Weights of a small GPT-style language model, trained from scratch on English Wikipedia.
Size: 5 heads of 32, vocabulary 8192.
Architecture: LayerNorm before each block, tied embeddings.
Training: 152M tokens, 9278 steps.
Each number is 500 + 50 x the weight over its row's rms, rounded and kept within 0 to 999. Layers, rows and columns count from 0. Numbers have three digits each. The size before them is the row's rms in percent of the matrix's.

# layer 11 attention value, 160x160, rms 0.04, rows 67-95, columns 0-159
090:534554545535452560609445499505489599541607495520546540454450554507509426506520527436470446571506459447495529410554487449432582457469470465476523539499539550498532463522423520593497453479462526440571551511530495589461535482451427539486535436504490440482473522489500492491457522474505493594589470499570461597530517582533544480477433461523502383615424598422510589440443512495431538516371515610416487509512485505443417551535486460557603468463536537474470418484526507500479505480509552
087:411502444519583510577418449504488453573467521528447438591465538424499522564488460515511555399450506528554496427467510481501511543338648480475517506545533507482489521434460517472409522536418540473437424570474498484499539529557525457521457501532541492503444445526543457408537530563542475453511457484526513440550517453484593411531504589483515600492581458549543502468445582464502499519457508431521442481543472489474604450546417413493500595478586428533578521480520501505468466582447475
084:554498576500536547471597414479453513402439479454565481502485470487566509555527486574567531487499407560469475527552490561419578365459497500565578483477483561523547418508534618465545489481527501590519477569468512634492525406465551493476495451457507565417519534481509476538503523486474526453457519518473609518457470563443570559515501398517579443544610522513477563496565490495471524496425524540581453515439496484558488348476476456451510506517437539539545503550446522551487442527483445
090:521468559453543472494495508548503479411440415484479464476562507417504494515587411494552650393492500448440560538550431470422484515363431504483499538562535507504502504564432551442376441507532533467530506557408500485493472558476477469457483478439563593502481472534447554473515456447499482534486547514515487554487547553446437499503521415409481478486452536472467447507520576513347523522512527525456490489514611439522488530468603470469536402543419586529441477450454546501525511522567556
089:562470511492569548562455563550466502564433525518320414494487439471453438487511502479476452521473428490391470489479400583615552518355528584448552493462508456408585527499441513562480440534515493495564553496557488539466493532530505500512419586511485511485532488571547454484492533490432418485602552537458518527550478573505495482407537507538432419560545472525505452511505483517481419535518417584504532497448504526474487566430494536436520453513545435540437473452489537466486553612482509
092:453504439462537570428563456533478538563552522550568545514468499508462395460474557582483415534536524509564510550521613459479432464528494547543485466571463519444433491405573514530518495496470557437550497477508417483506511515554439361461502529579473449473421437460424494496471563460534521418503470529481511496549551530494497475505525532462520494492450476518497430529568464439494564412536547461619482428454532418492505418445574601501397530575542490553528497552471388438510529462577608
083:537480551505592478506492535437517405455377510497385456513389506516520522368556540585539557532514525545498428470556397560526462504492486466518456548485502475519601442531455475531547502532497489612509570474489444556488442431436405540609518465468472474501555507486526471526444466543454495529474515467457473605424487520571540512531467431527468480476484470420497556429469477643498466583488557450543538476505489485592455504436525541446470477606464559467462558459454461539501407490548471
090:507500497423490430510570481540440379542542521519475450502435533443537531519494442526449482473531607445549516545603533497556526537418534527456560436420526518559477549557602507451444505428485485549519403543453518518470547526531515502537493397474473553432407507528452494535506505602591381555548512660468501489515551434400530472434436444468555555561465525526518500524491593485541519494464480549466487512487495500557545508561510501499543441543462467445492401531544403488583416549506480
091:543537450533505525423551522541475623411579604448394575426518511509473522496425443444497516523507537603523540497457563538478449475496504571475507572515493536460508471474581490569515579429527503480421452499527523504478466381447473505467542573470457541570467445484459510516440548515461404582559467552515503481566458583467503475521438445566469520521510529551635436533444497469466517446462465582450517557452391477479531446426472452438508479540407523496503493510566517549517604561411521
088:529482540468498503477511583516503584562476462508478488501537543555475512437604454551579405579481488492514445528536434515560570488433483471484395490481573536496462499557472469507534449566448518467490571560534455473558546563508403447524558361548483521590610560515454453500431526506498462514478524483402458576516523505455486500504527439480514464473453467552467495542586423477538503600477466533510447540488526502620562557515567501490439470462456475615413496417456505386481595404465475
089:565507471536530517602526481462567501417511519470516473507547621479616499460555518535459586485457463445437464545495501591493547431530487639476468455465513461493418494531523416483417578582519486453570466462526483455518605451436494437437482519452458549465472513602517407531484454486469451594547495505482429495516439572544546425506453473478489498451488478489546480417471503530565457453578610475467583533448385576510538487425532544468575447456542549433470455508493534525530565491533538
079:449469534474410550399540486613477543448554587556475514564520499590515445583524476598438437439446514524515499502449434455469481493495440587412555516501455451478499437453525387515457456496504592533534565538542519510497467479590550549484470523511366444539476513428465507451493498456569487523508538549500426570528494534529517456444548540622478434470615523558536554505469475515507438455547483612581519536451492478477409502490467587468508394493561510468505435493548463486519579557493511
087:536524510499627491477520416448455423523530486534481465512544567373482516498509525498547529485497575521522470483582528479507498541457553442459458452570488537442466561486474572477450534458489519491533390512453512456540497453450502485449436532429486595538540550474531441514487558544425547444588524533507590418478536529385565562521496538453571536407479445572514553546613450529490498424573463374422516532444528483556489465495464403506565516533508368533509564507529466569549529436432487
081:496444544529509515479540517491567519503479471506634452531496545449497554476504506487530540477424507480424334465476444520491471523537409525506595567557511457550493462495517483482448464538563476509518595440480465603553472471454459572480567502458477452429601451511542534480494518469469535633438459519580510443468517421528542604467475548572572435472463475463541562442490437458520487501466432527515559507529476589495447566482575434548483443526500532561487463412609572514412467404484558
087:589531526533535420525514534516525512601512528486383450553420544462469493559420570548468570521498479520520501454515507526465495558381525449559483487494496546436547441528485472451506593547487508527552505454543515475578519460483499458539451531536560478494532485453536531396426466524425468497567580474500567440482574399502466456513542494521481494451454519578582497538551481516558522360397491329430552352551554495493550473498537561504505521563495497448523425453553577489489492513498462
079:514510502468549500400546545516511438523399490529453490587537491422492490510517457482484506509499444466511388524488443474478418405364456463533439534511565450408559551493513551424427497545479473475561507552499425570487439505540538557556518509478497425514482538515553594592559493522435585467524643487520530518472551464603581497432447529520457468441538478482421491462429450475485573543524549497494442470533548540441589433548587490491460489437444547482462588402504512480434539500546442
083:590526469573515433511591547492598536483509462440443507505416525578425500414469564473539519486523518541512541465553447492463432481539589510446474567505584489568559584536536385438490573487598466538489455523473446485491552474407405496522463537542551415530471445524589456488517512535492456501488507583566553458489513580545492536504429511470487524549420452428544569504546450492455593378437444490489395487531467450459435453486516535534481540528488499512479526519524590529547583414414468
084:514439457448571483490513505496513543549453579448505524461465559506556442471542459461544438509653489460519528461446495455644525524404440462465443515443532481509430451523542466458551580500507534518579498607441466540464461570542480535500579449518442538431426451465536495530525478533545473478509554444503455605520586531458482480411518617499498546467452553491411548503508546470474437550463469486559512382460371510435492574503509550482553569518448433492548503510541539446545596549560516
086:471484436549515458538474548450452528499484482472552524516490522503456507517406578566427595445499528566604512446607518495420466542571453511552397466517409452461529527462453420496504529448492501483505491496423567482469534463545476482528525410457493475464460507612479471374505472467415489550400530509482463610434571579546441491413457476493383486514473543504500465494547571528478493498507546458570537475457463494512456384488469512552521607551530563405506565450529524437543433529442431
085:517625527490503404542423479429472527566493466507574557523492453447487503551559499415464577531510451470446515563531399511486549565519507442541576498547473551524381504447439498434493498531511460497363460503482496533533498509519644587566529526458599598525464496451503451471523489526560537459516442512504545450515495472445478465451423522509457513559436488493422466471442483536471560477595510526474433565429555453570482483506523469446549469465521410498579507534439579505477393439575412
085:540508451460479537541478543536581492446495460504491508482522537572571532474613524458472498516409469496538465575557510495451593512497492485526589487505477549562536437598497513528567469549578464446535454514491475392535481562391535466445559453461498541550504529519445551587517493491428443536566513540513485500586457518384569501522407515484470458514463497465465550430490601390388470581513496600451436462579468458562476482483503416493544427456569556577455537543504533536440570500563575
090:476568474518566543515439557585491453563466557567398480538508485549440533478605503521542487548498483503425511509489511488442502566465504441567518553457517543418396494453402402422494479513477509532447532493506570485463458489441499561528569526436447561524550495453434498517491539467606483449550432406495551462505586439506666507458501548504524423477595495523531474573457494558548564596461476574509558467453472515508467466484513568424477481458456504526498513580438376437476408493487535
083:593451566498443552584546471494547465425504536552514351517544481482523473454454538490486508404493593492508434505501556516481563526583439491554555533420426644564529540436531509498456562515573500503415495456403464466562524597441577450529451569476475536514481582500510404527551473506450575451463575438464541504461535506456550440515511551497524457456539563487558494490521430530462533481526396423447555492450607483552446488607524528446531431567513438512491524455513508524518496487454529
085:580624537517445440553564582520433494540402493521424405517507510493474425519626464581458534418486426526527492618557438544473531502464500576531513500479412409411553464529509484464461479542510516518530527542462539474424508585398412527578428473470493519425526541523538537583377507504429520531495529474508532486460485478500516544546510423511482486584554460584564485458482590602478449487501475454487466477522570565500529507504625502499445440500460515507451516471482510440475456457551512
086:611399437548471475452401505527493501482533498467503480420486489559356500475461536549554341465597515537470607551507438391532495459471558539360487461510505498418487518546500473396480553465523508490516488501469547440495523556584459478558478515576515508520424521488533509451495568442452451466530547459508439523500608582545516441577480538526475526430436531515579454509445497508552489482432435493531488435503508500471534560541492435487525486453470458503502531568526530521567505538425630
088:408549472415460493376511445447468418533506502569529578486438486496548512575550455496495364500471579433500451593492429468517651463516490533475541463600542525509444551525568560358545435493526499482495448510540540415511420512531457549560421441430403478382479557527491500480524587485526442500498586507531472465521508547526536448513449563530579558555551494529569526481515551507547455485469453517508549506468473442506517564493473413478505570488500507459529546578498520503512465480589502
084:542479434516484526455514493506530587439576523461553437524546453474522518505417534530567523480495465534509489468478624414490503497533494532494459550477450537496435518501529472461411625515584546496490511440515513420600557501443445493438515383463560402443544524565481492540519541412551479543561468574549475489452493532494539388514586496484503497531419523476537498556384531486457526427485447470525653435448525501494576412546482443534520546540545506430535413447503565513551545557404517
086:480482471494446463490455460419466526515419425476504497457506522417568529519547427465516586511587464518520473364554440509527422572508465496401483477501490521538454559485457486426532532485457509580564453448483449510482491471533545587465597469582471525518557554485523484471555427507427644548444548454558443496508514471511496532550445480503436551547488518483506415523471495435500500585407483510530481526455463458539584516457554402586560553571342599502463541484558541445494527451527444
089:530485438594613525445514534483493413500589507470373417483489529535533390565406447540602516463473534518484465485464596609420421443473567567538548446508527536475542484433546549509594448483475583457502438407521439454491574412395474516438425487530537472558496414557462507562475420562552471464525423508440556485524474445480457425516548561580485459492522452472544478541501425467521477493508503458538527486465449556467504487500529480522423559510510574515467524555497493522467482550519559
# layer 11 attention output (transposed), 160x160, rms 0.0818, rows 67-95, columns 0-159
088:472565512583451559591510496479498551544566525449519556514637514563532473565460516407525435499483404473536418458501469467459488503561465566491377453476456433420554491563484512538493517550530467463442497505460418549531540401437482548486495530491503412436490522492510565478521518574530562472437475521495500581565518492593545473440439543493405511541477566491506524418466437482518589489475574432471521487504571496481357621542445523521607518443525544516535415511551510461450493442478542
084:425519419458506475527454523578485497607385541514430474632448477441460534556480527445529569519420569512553614511534545525544498562492538421563476510496466495558532552387494479499468519473433520456492451565573548457438483548469493449529521508509541550467500543451477520473608504416575455438579504451568411389511559446460565495530536520525507476511545529528432457525510616477576520516466505537413437497479490503493554450536495436465521525538544426488499532536413500426424392541529519
081:558435536476492500489550430519492485466587552520532485514526527511498543526510617471549520547532360504548456477454527497419525441461475568470503460495551452523514435553547562567468435465510425523471527567404511599468549439525489388556389391468467605540522551475442415485544455453493549451443457583405488460451557601554442509586535422510560454537535497534475512576505526511496544548529450480524611433475438506511483387505558497462503461469507493516469406492512530554483583494505495
089:548494562493440486480420484511504574533580443470447536483586471527419479592475550561554424468423625500471554439493494557452521615512496472520471512480506449429435435497539424546502502379592485462510493563506567527462508383549453504492520470481460508429440517460508477428522535537577388530551425522552538527515431532404518484438540458501458522474545564549513564519535504571457454468522527530525563411501551436554487501452549562461454480495542514602482442546460545525422552554526610
090:488480555554563431523463510474482454618357451458411510507570448435414519536451539522523541472471450424474508457544395476460573493540469476560512565473460455494574444502474467454427466456478472502519528551471577467507493472466505524579510503540542646561572585535534480489565536579534569497529534418381469479523537504445569505426501483458395535599516494515435469422478574561536487503472502550503482530552569538469498570511504526518542594452496431481455538431476453483475503603430518
091:501514404496434383514459546511447437442537510537514518460518550467531465545510454504527596484461477530561581511512592392465473457591527538549493548558486448545444587513538464442421527488476581465590478438494440504433531494584470530514535538550476466552445531533430465508432393429467625452507511486489613500493550432485570543515493512545493522428528529506516535551522472526408539552503452500569489525517595453436489465460602421536436526429462530440499571398435486559487557443517453
085:528478537617528447481558468476552491519527463444435480522537545462416557480496523466524473485403431509406470485502442509467522441473481508436529530426503453458504518601474497499500584480528397653533422490424466510534480461487503477611342440466552538568516517459584407574448539499545512502479527518451476580441475465460470447559463496462529582496517456446500585541462620567466501576494491491425508485514449534577442497517553564471507445457543505467478520526526510661485507509526512
087:449419560382404429463522482552510477517402475515511528397436490540514465514520497522512515538441634514465526459543359545563420551501490528598425474479449520501523516444574515507565534448468561488457592561580458519492515539552495521576476469493549567440490516500425437452519551486543485517549496536519532535505539498543462492459570432579526506507502489525544489478579470474509467457460429474556465478533540472615478472544408504451503545564559461477610423590479460398388490466477449
092:494449538459454475479570528516485544372482494447518584433502500498450429466509499564416573550479481419474471524434468490511461501503425532539477441545522503534540446442447544558408485598487473527434555537504495455544445538449569557432564499450479547539562538471492491469450467568541559548369482483509400439534524533611534534514549589452525440565456504547551395443528463478494565553609424450524571513551504394557532490445529491496551509482478609474493569436472564441522510450441511
086:512443527518424438407464584468573550572469443432504527597463529488479498480532435500496464443533408476525483436499505487535511584596557529511484555505521455480421452535536383451403590459590526569481469579386522601485561413560498441549533524548562562528504514455499443549430516539528470510551564441449564617559480524398501548457446481493397527485514489527431532509449472481413500446482517506490415430463576488525462552556453471510498539480458491611486522478518504553516508522509513
090:452574535487559454459499470426586482481393379532507482502495534481529418470395605502504558546454447396462591574500460542546449493515446552526497537456560526513455529507433514524485480504528487523602523477460497407532454391435508443473604478461605535532503448468590513473474596523555484591393448474462533497587462453546513483536490436514471478500429506469418518438499482541506464490516534493515522479543467543533585447488460542539570534567508630493557407580474504472470513497501564
076:411479528536501429536449414517460532418469537570474501566549495520529518466494505562501576484461469488557536416493432444494483470564449444418516556524520479587556436505529480530451459566464479489538549503532595519525538463452575529459565547501534550515525516511436538487526461541509649510409532429466528464493519423439536534516497485514423531489462527472540495422506434631540417496570535474623479573495585548492406431500476536439528578425509545361453506445509429458472424573506491
089:563508552395490450444515520528501530537470522514499526534425510437412482522570610438512511471566550519440528515563429440492492527367498414558568517538515545574439494398455594462509526450521517494535469547460543436528437522543495444596513470509433518562522553429443455515525530478469437443598564544500504449551603541420523514499551514575565452501530548521523519541591483455503562505420392536423522513465422396485540456514496456550461473600473436512463437533488490490500441420474548
080:493535526532525488498540422482490547552534579520522480606577540484475581480439565430437378541415390479471527489512484475491509445494398516442564473462523446511478488592561489472469513463499527517567507462462544481591493502404496494497471577439436485507537412513488445548501502508513463513537554540542485533401592473440482410546445503461531536432447514445545503488396569537544546456506571492440512587508444652440459497580473599500572437502498484591482498474466541492467606487543558
084:611515519542440455445505543519511530603471471408444456513522486462451490591439556492594570454431516512464622518502501494496517496543555401520552520437480487515515488492456490368520540500460615545640448474576552492556464557460528419484394492548535459508495537437499433526483503519545499428599507544454485450515564473484510480531467491504564557505532467586512457552521529472501533467462378540354434578437513448462539497515585460476533536482505387459459554511482529510461486504523498
080:614500500445510559413476417430524605594534498507419462624504495506458481446445523467557460565484506527469501532457486453485474486554492461432529598505538529531417564515524438487543499461411492519594485547511461576458509423467519528443486525546505471453503558462520467497536541558570498459625495483509485512435522558430506436505448542503452565521582505450445507546447531535409513504450495559493480524478539604508489446459500523464446522469565471506403657492410556476414525591591460
085:619572462555596522500655447506526521399476512426543488422509520559418428487568542496504503557465445545483476457534504512433426577497487507478438422522558554529462567504493483461483586538579496455446539470501410562510443560404444469569382552623492436549515564519538510608506457575479475481492524535558426502523489475519513458428500517490478482521459431492447497567511486427471563468522465441358514486534483479510516494487509534525557402510521540482548505495452541535515580448449492
082:478459459478487464538466518463532453610458478370519494587501524494584533458515549415449513554458557435515575437489481525517481445605358458527372514464467447484508474492552420504480528464458503460458595474546415499447440538492505528551515506544573563485446569554525522532500516525573560514489506469506543529427448492480490580527493559503474570479478513453458537528606426534544392539468435522572398510426490506431421541519512535523549577445548580498539597441486520566481485433551475
082:429561434534532540462523525477493475494493523452518489501592430532417519531455536507494567486469506512557589524495468547489426455424588514477460556459485478469495544553438482552489589580524582530528494400568570547567465566460577386495554436434524373504481477538499496537398506381447481560419392524509550456488431465488470488539424518532531417541504493490495497552516515565438501568529437469526434491406504521527473494446553577559579484449632527473562570482546472507438495525450482
088:460540566460499562526482578552431522532521507593508536584439491393501515554541444430573416529546591515444416547500500447543569566438515461485519483530425527453525530433447435508566432477540469461415570522494450542418526426574515567595486466513518510463506526567526473457537483411483380461554432587481478483531498509541524465425576480521525375486516541545526489524507445512457525471550529544488539463415419507509551438484473429418538486544453419554501424566553511511588570463494480
086:485409463484563531502479568462569508473464492487540553472523570611537457438461492551433366488551523495469468446518490528495490570530529573482466513562498428468525501546454498552444501470544440451537476570435425537530514405503476426462502472404507539501479553425444575487507571604424452510474495523577499511560464491602501523509470553481442544473473513523501452444444539370427493536472547520505644434555475509481503490496467493459513488527518549624498331552503494554447595502531553
091:508460486568431525497435569531443511588457533531482479637550543517491541535532480494509509420532452538499486544484458464570526430500508506449531537473475461511440503492529405503430510493473438519531526546538457481458551482543541594511476492398556723479556404476493454433468491454519478515485480379466512482531536465486661516507548566446604448498576516560492460496531464545490513572510453582522475494426455524526442492535487541433480570456407520496463488553494383460490459513522442
081:582479576521539486454586505457516524438539510667513499422450539484468382483473540499525491468497557478479575474509533508520594505397571459466578527392512573532514493460547559533589523411506483414506450506431583455496523502443514462590443525482438429539443506524510408529535538516395442427514470430504513463529549564417497450417533475558530449494475567445487534509504494508503515518538425532520575448564498502454462451603473495522522519543403404511502421597445484526500525524508541
089:478506593568465509387508450453557546543483524552453447472540474491406506531465557599539461531423513553464472476450426505548546518485616516498549488488402438442434432649451475479457513410491524521566471550528548514473486384485435459498515503547493565520484501414505461494514555539529488479564446539534571468519409499470503453500534440504504593542541406607404502528526510551497488465466430562458507421486616571562584508509606520495440521440506469491462452517473451512474499579512484
085:569394491523453487479456502504479481461452434476527494401532487585433506562550465540502498464529555554550441472518423556502483534409490486463444547512457562482464429431503518487427526556514538453436539486551520492515450595517489597445487584600496434487506614503508537549569522565550514416555495370568480531491460473487563533477472521502490483484488470490480518469596371538569462513516493543529483425557503393518553572536508412577513537471426546515564575439407485447437403484461558
083:388474526471499499457455469426492448549393528562513541519424469484603579532583452487444423601582529529558478416524523491524478464378467516494445474487457548572514474480538534517457440538453517441524443442580461529515472541610481537469535519481469590451606520498398477520541464489561509467515552469591527479417567441486477454592440480506491551463463482447556466506601463606545508509418451586534568443558535524496503492553457446461504555529531519463524485562533444518426465427459494
086:541489442484512458430427433484484542439534424444530470563524511565545472523474552484409566505516538434544616517545637487532428462577461539477478490412506486544541532494487507508486535444513643479532538405562528452555493522359467479515512512444476434551530485537462481558464578423520468483519498507554522450498492462499524436544513468512492486519378572548514470545461427540515515496531460519476600598537425486479516488575506490558607560544459554454531474443362548435423481536449501
082:457503429422463506476498478429436461610574474470513541548500565461463521433477487430403424559494455493512469483491567505514510452545443494464517455543520535449413502553535508495468494538514492581407508437533562500483482593563589399519480447494456421466404469503552380493460570520544434545453511603585469522468430557536449446484492515442492495558530544450519529582485521491529557516536499519544429439370403552517509505500519535472532464521563601604509558456546613510553547481507545
086:528441527502516413503593535477483367446467562519511483421493566480465486546442471436435580524438436479533562585533509575535537407529434567506543439552590469535509518524444554520376488511474550466538456451451424396475507598481452427493393485438523549572521533488504492494471440515512569519507603509469574482570605527510467436509554560453561460504483519488474485456426570474514568549471484450450560534507493490543577445407570517467429468519496522481458558494399554508553538525520478
# layer 11 attention query, 160x160, rms 0.0433, rows 96-110, columns 0-159
079:538538461545498479527499360433551457499475508420479477521513553543526422521453468471530543485574519529486470543507517512510487439441482561470614546514446529492439461406597430520525531489408522613513467573504479492533598550498416565517459522595484426461508541516428504545484533513536411437460556552504568387489569482571524556525476574472478518533505398523564599541477427456502522538521504624526419419498453452490491532416556491567482497556446466425530444550437422482498513520528545
110:549496592436491428569503488452468544543543472552521587474537436501496555408568582567466419568369445483474489433481458588474562539514435432514381510478430574478583453652488460510480551479545553441472589493445535500556475497473513491437446570507450447519459491556520495540516476567496598558454454520525535559540557490458493537521469398437529537408485425482462487455483560518566544528558524519507539454523488459627507549506549486423496556427571517474541502517498444468532493469483493
101:495529427539454566520524546571541487507510530481475444520457544497525482512424432463521542407597556512498538572524591456517427452492522565469603493543518417504405478311508485503501467513478429536541380523516458517454504468495534529553527429473525611474526519475454485473472526480496404476564571563478451445436444496526423466504526622537483457549566529457528537568489402458453431457460478520494440544443530487369506527499450514580496469588444493542443546500462574528514505519570527
068:525469518507552437517522408421535472518506484516408458541475483541479470554602507441569550526472466565474504494446513533508495539547544569563552549537438562477515436475515510438546559418487541487445499509563446451507521532497397613396458600564510459470504533574395549549464505533555472460514536469465491473417574481580564563542478459508504535561491439526511555513408538448533516552556561563537465404541467559590388520506616447504508470503486528477528412535437396443531528437434488
086:429435551499528539520467360474558503423428422554533478586534398501531480600529501424533541556479455534489513410515433557553469544484541488568469504529451527490515449489472569483504546427437574482448555437480447442528513502437386535433503634557539459482479540597492561479551464573529548427470464453490473485457547425598549501574498479499489503550477475575432470527435575551469518545495541503498446428545460535520456523555542440554524414439453609487493439509525507467425517459462510
090:546489562455525431528476438464516446495485478495566583467524460494448531504439545612446485549453445527511569428529400488500526538517510439500445521438427546449521394637482530508561604517525537438485505463447558452548551513446454496442509467521435442493452454478549507462522476586557538516497484482517569533530510498498516526443399455425498561435458524528439512479516605514532601566488541501464538521477476470681445456471616516447463524412552475434537431515497437418476501542438472
089:493536553560517562474530552440492485577542565504459558487560517420492491461489542616425481477453473446593460578537527461452576511484544564443543427456508439520459536612479499557542436470520481525480502562481543518483543508578609408499496446423469439503497492480506476414407496476484510548504446524471553592552384508478499494476469426416508516463536506508458557504618487468547479454497540426480553488463535516529562389452464592463426627543573424519521484490468500521540443505510378
101:457535484558453583406541537585505482495529430447484481515466517525519497511465435484511507410585530435542496509542556482532406454480568513435604477546538464556395480360474479557499457523498433563548454556526529547482531519515509397536516473462542564500448452474506491454451531538453423494517547527519438445510450571516469511512567616559526481481576498529529549533477442457494410482505473538482462549460509464359558476494372518627519460561463506603496601529476559564491473522575517
082:585502494504484536505512536526503432565519575488486554432496529488437550526436526570484442487520546484545519536497515448434595420529464549397527509428503450476435551608528455558421476516466473498542466602462592493523569486556517494521499424456424447554504471463491424414487569497456391531570523522483469612382435476486511509454506544501498521491537542466490547473598536462539522466479589508448532545494481469608445476347556557451398570498583405508500560490482510475537471468538482
098:488565459534452583493545478568451486558485528446488496466484576518497511476459452439512509418510517545473444527547562533520449428445520535449549424501563460536417463402541468619500455536379513615490412528575497528479550455573482513537481411443489565531456469396505466507452464495483442454496508556543456491489416539511429440495536608483489401437598475453534472566518402480461484456478471531515452511387515499457591496455399501560472485560467495543503549534529598528424469528579511
076:571511562545602595477646482521513442503492447461466541422468487537461543447397441558449503437497485546471506528490566459408576452464548539446518509472468525472464548507530466516430410481543456457491466591469550402473584487557530432537486485485522520497498413482466482483471585439400594459544569526495564605485441483518471481454463471498522541446513539537591593511533412493460515462530585501436530530393521490590518410445505457499425530516543486482452416465523542468483458553439465
093:535582524540448594422594543548444454498567545457484542391556535501545566540465551572466461441527531408514553622538510476517519434470552596521577420435519465484433494521479457578494438511545492504515455519553552521519521514527491486493519397426479515559494445392485371434449541501506431492568520528468489533480500509527442519449520569410526481508561558476534538493592517367543423482539549443508473572418508467478536540470490543487493624527516446528519604469430474511495523515530496
077:632502436534506511506488534462435516571531558489477544415526515498529452514495488567467445467494504500478521637425510417456652421491594560497509513482475518521505453539596470546505519515582463573555500555576489439488580483522466519493486496468520516530489352447566416422408471522492425433447524477439550581506450548561537513476427568452496521533536477473543524504477544428448504449488575386523558522416498576472542532447529522463470483608506386465492564501491527473491526521526480
101:578524514552585482492510496430489464552515551422527457458481574436459540513503437461539467464598562473575523532555532443453445427472522590443589487352488512620495535538554493581526471514465440498585454549523532548481502469595484507574486493476465544451478449411548415392428564494494482481529536561470478442525458584508489402478578540465503528480524516482589510515533466456486429513505516488399495548436461502466534534379454466431430529531532392593498566448479490522474482481511527
075:438510533525534505468465459526498454565475578568503519471506558494490549507508515519504479468462495416490487576496438517501508451479519545499523546418551494419447513559506600522526544501487604441443525517564483426544567537532428458575511425501400558488425453551550427508487537464524467456551516531449563557481537607542646461457496490523581453569518495484510548499473559504525542601489544502486519505550466529557450570377538558405449575387503434508533520540399448440449620423461549
# layer 11 attention key, 160x160, rms 0.0405, rows 96-110, columns 0-159
105:538574449535460508488526496533455440599482560482500481539472607482517461535398460523482498440621529458472548542581505417473470434527538613479533502455474427523475506438487462517469410480485425591542469508483568536403591546595558479556511496408480425453501413473584419448412550488503442456471514554450474532509422559476431441482502558491418456507595510473530538609602559555461460545453491455495484479425526503458552467403481559509456493531509504519503526502462526554516460443539460
099:514415490495532486487509443400575590487559480455482509558497428538506476608559579408545464564429460560447494501484561532516504569471606519438475517597500557484426505564477543463576566428528507459500483573548474422577498473546438540412469513592493457493508544520369543596550511481444542403556447534543546519447505531508476459505453452549511590484471464605543494421492513509608503457570466557532452520451411561545507502591491456557545461476477540514534483475528456519533514529469439
084:540546487585510470488436504602389468474419463497480563456479541473507456470531395511440499456584602497574542513512458398457577470464462509570577455436534475508559496440575554556434493607539503528544538452518554584469537524487546569573574466467519533568480544464608483427477441538539559585487570454502458457551421482488488491534536560446500431564493578487507521677505499454429514555452512469421500568594564477500499495478475521483510545519524466517450458496477513524489454519511566
094:491529548494512499489520461509559475549475591443494490569460534447545463582433490420547555514608525481445542465573539435506408361488531584452486497496496428516439528491531473572530493487412459549542467657521535493399495495601471445527468440461485463455433417498565388510421599472510371479551501550435497494493436539558421489523490590560512485512573538481566506560527475516445505498535537529487492487478483466456489500423506576554468555596515528562487522481486497531505407475521569
090:533489544477546476493490494466559480492534553461401485545492447531577463537462509472483428506489487464389480446474562523484472493513546527422477560485475524479451525555477434488562487436490534409503541583524591486508431545678510462480372491465502412479460394437527473524441556483477437341525470543531517484423466568566491542459463506559566477486490455519549528426568566458538528440527529557503515440515429427530484483422503534531463532528568499574582525578425457549561402488548477
082:477451513446492470529513455442537571563546493510565475565513499522534469505533572474480548546429461649446434464383531565511469569518489461550391482538537569398519443618429483545483461429489543549515523458540547353507385495563492533411540489523499451519504468547458554564519559495475558415541453541541541550462526536452511499527475413569498552423461470556452403459535490500566530467543499560489478484484432557540498450564542476453516443488487477503506436511608392470536494461548492
102:531587453497539490434491565609440489489505462457581470456457497502426536338451492522481480553543611457529526525502428556433538499491472477562455456550517386511513488378557454472370529599561551463519515467544482586481462493397499470513582463571539562538521509448560527450586505518528449543439475453488460434534475523476593541474575582446473468526444511467488553429447459461565481524516482434543534455510589557489508476473520476550516525501394501494461509480540465453513444470575569
080:460505447554496491466508449553459516510457469449447511424527577527440417393440457408489552479613595482551543494518462439536458529479527524548543459428645461507498576445516506509430457515514531526593469433495457472513585475464529603583608419476494513526612506460558495559507415515418514561552471508463520468588510448424541475567520491522473470545549586490536473628564538473506444485444496502484555586480538424551489595500488463504427508515475498518481547514450478585446464490497511
093:470558508572520525479506460534478511370472426456506514478424517518487527463480424530463530478541557526552465571453475401488507483436492442650498495491518477602513540460568462494377526597563511560530546455541458497482552521368509535588587436561582545554611568520483562448539465453515540518515592458433502432512479451521520543512574535460407475487490552498461504642463467494484467607465456502488479506538526576447489482577519441497554576500486523466514547443492498548464523550445513
074:541507440564487496508549510485544484509502519438473510438437437466503462463471518478512545482561571466524588545604454433431540549427480503473541483493568526554467541462487499424452621534601397496529501402496509514575440520398511458557520496502448548606533563496533550440580561508528495584505559418409480524455463453545536397616537492451481542544440557494431557536493542417473477497471439533445505603534445524367550546520515455496462462432492491511456435528437403492497465508512502
098:484547448504443407508498522486524409491475441499497467454421601438482509441558490621468518440565489475474465524429378514485504513521470440555553532478558504568550519481477485474443491534500532477501539413488486584491428455389514564591493490549463554522487558483510505497449486525560557609491516473449450542558518411608465522509466576462518465513518597425569539565549543455540544581371456469442576578572566452511476573508563506508447512404560485484465476478477471453441453447501572
077:555483433564443512524639537554509516432465431477485528435489547536528512426529458529451527445526538583543425520436505496517485452430482482549492482434546453503641588418536577515447481539471537536519455492486485505567544526503502533596594494529440548456513599489515589538563422500514460580427549463564510415589476465457567409505582498495421534495436544468471458560406478561405513483496481480497543546545458555514594499557513417471507512515514545451416481400553516541532542483487502
085:507570494525438507531511589603391502448496557554541536407439512475459550517523455499443453471560521509508447519634508469485491504517422584566546455481558475498553524440486569549409536588488473539556497433619476571549589494434473480540576440512466568502564561454518501414589481502554450539526525491505430532555518359468567452530603488437495464532498587482584520517537446514404444514502524543431519478525617494545552508490475535451441499534463473447433530506516499517516508564490489
064:483467487557460512503478578521524403480530451536501531401498467512491520411464540517416578504459531493574433509487573544525469573395497467490505495531523533420500441478472383592428538462446494522496536400583418501523450492381495490467541402496510539642575462531485540531482441465426498566529542527544477609489539482533518520482483498448527488524535536509456399406516468505426485464453516533450416510534532544497451506526437471558602489391541499463566487408501567480590526553443483
103:552531426553572515440509498543515472407574454488524574453477490475494467466507441504449495473536556452489469533589486486526532460392513495493494478476516394535491577432523581495426523606542454564627510434491457468527540406443512530608571458520511545555570556452594520498555480508466508525565527536452415490599484455434506422581524585443367538533483525493535471552481516486433450393461473445433538527498489517489582567557474423517489538544446442434464473460544490536479505533481570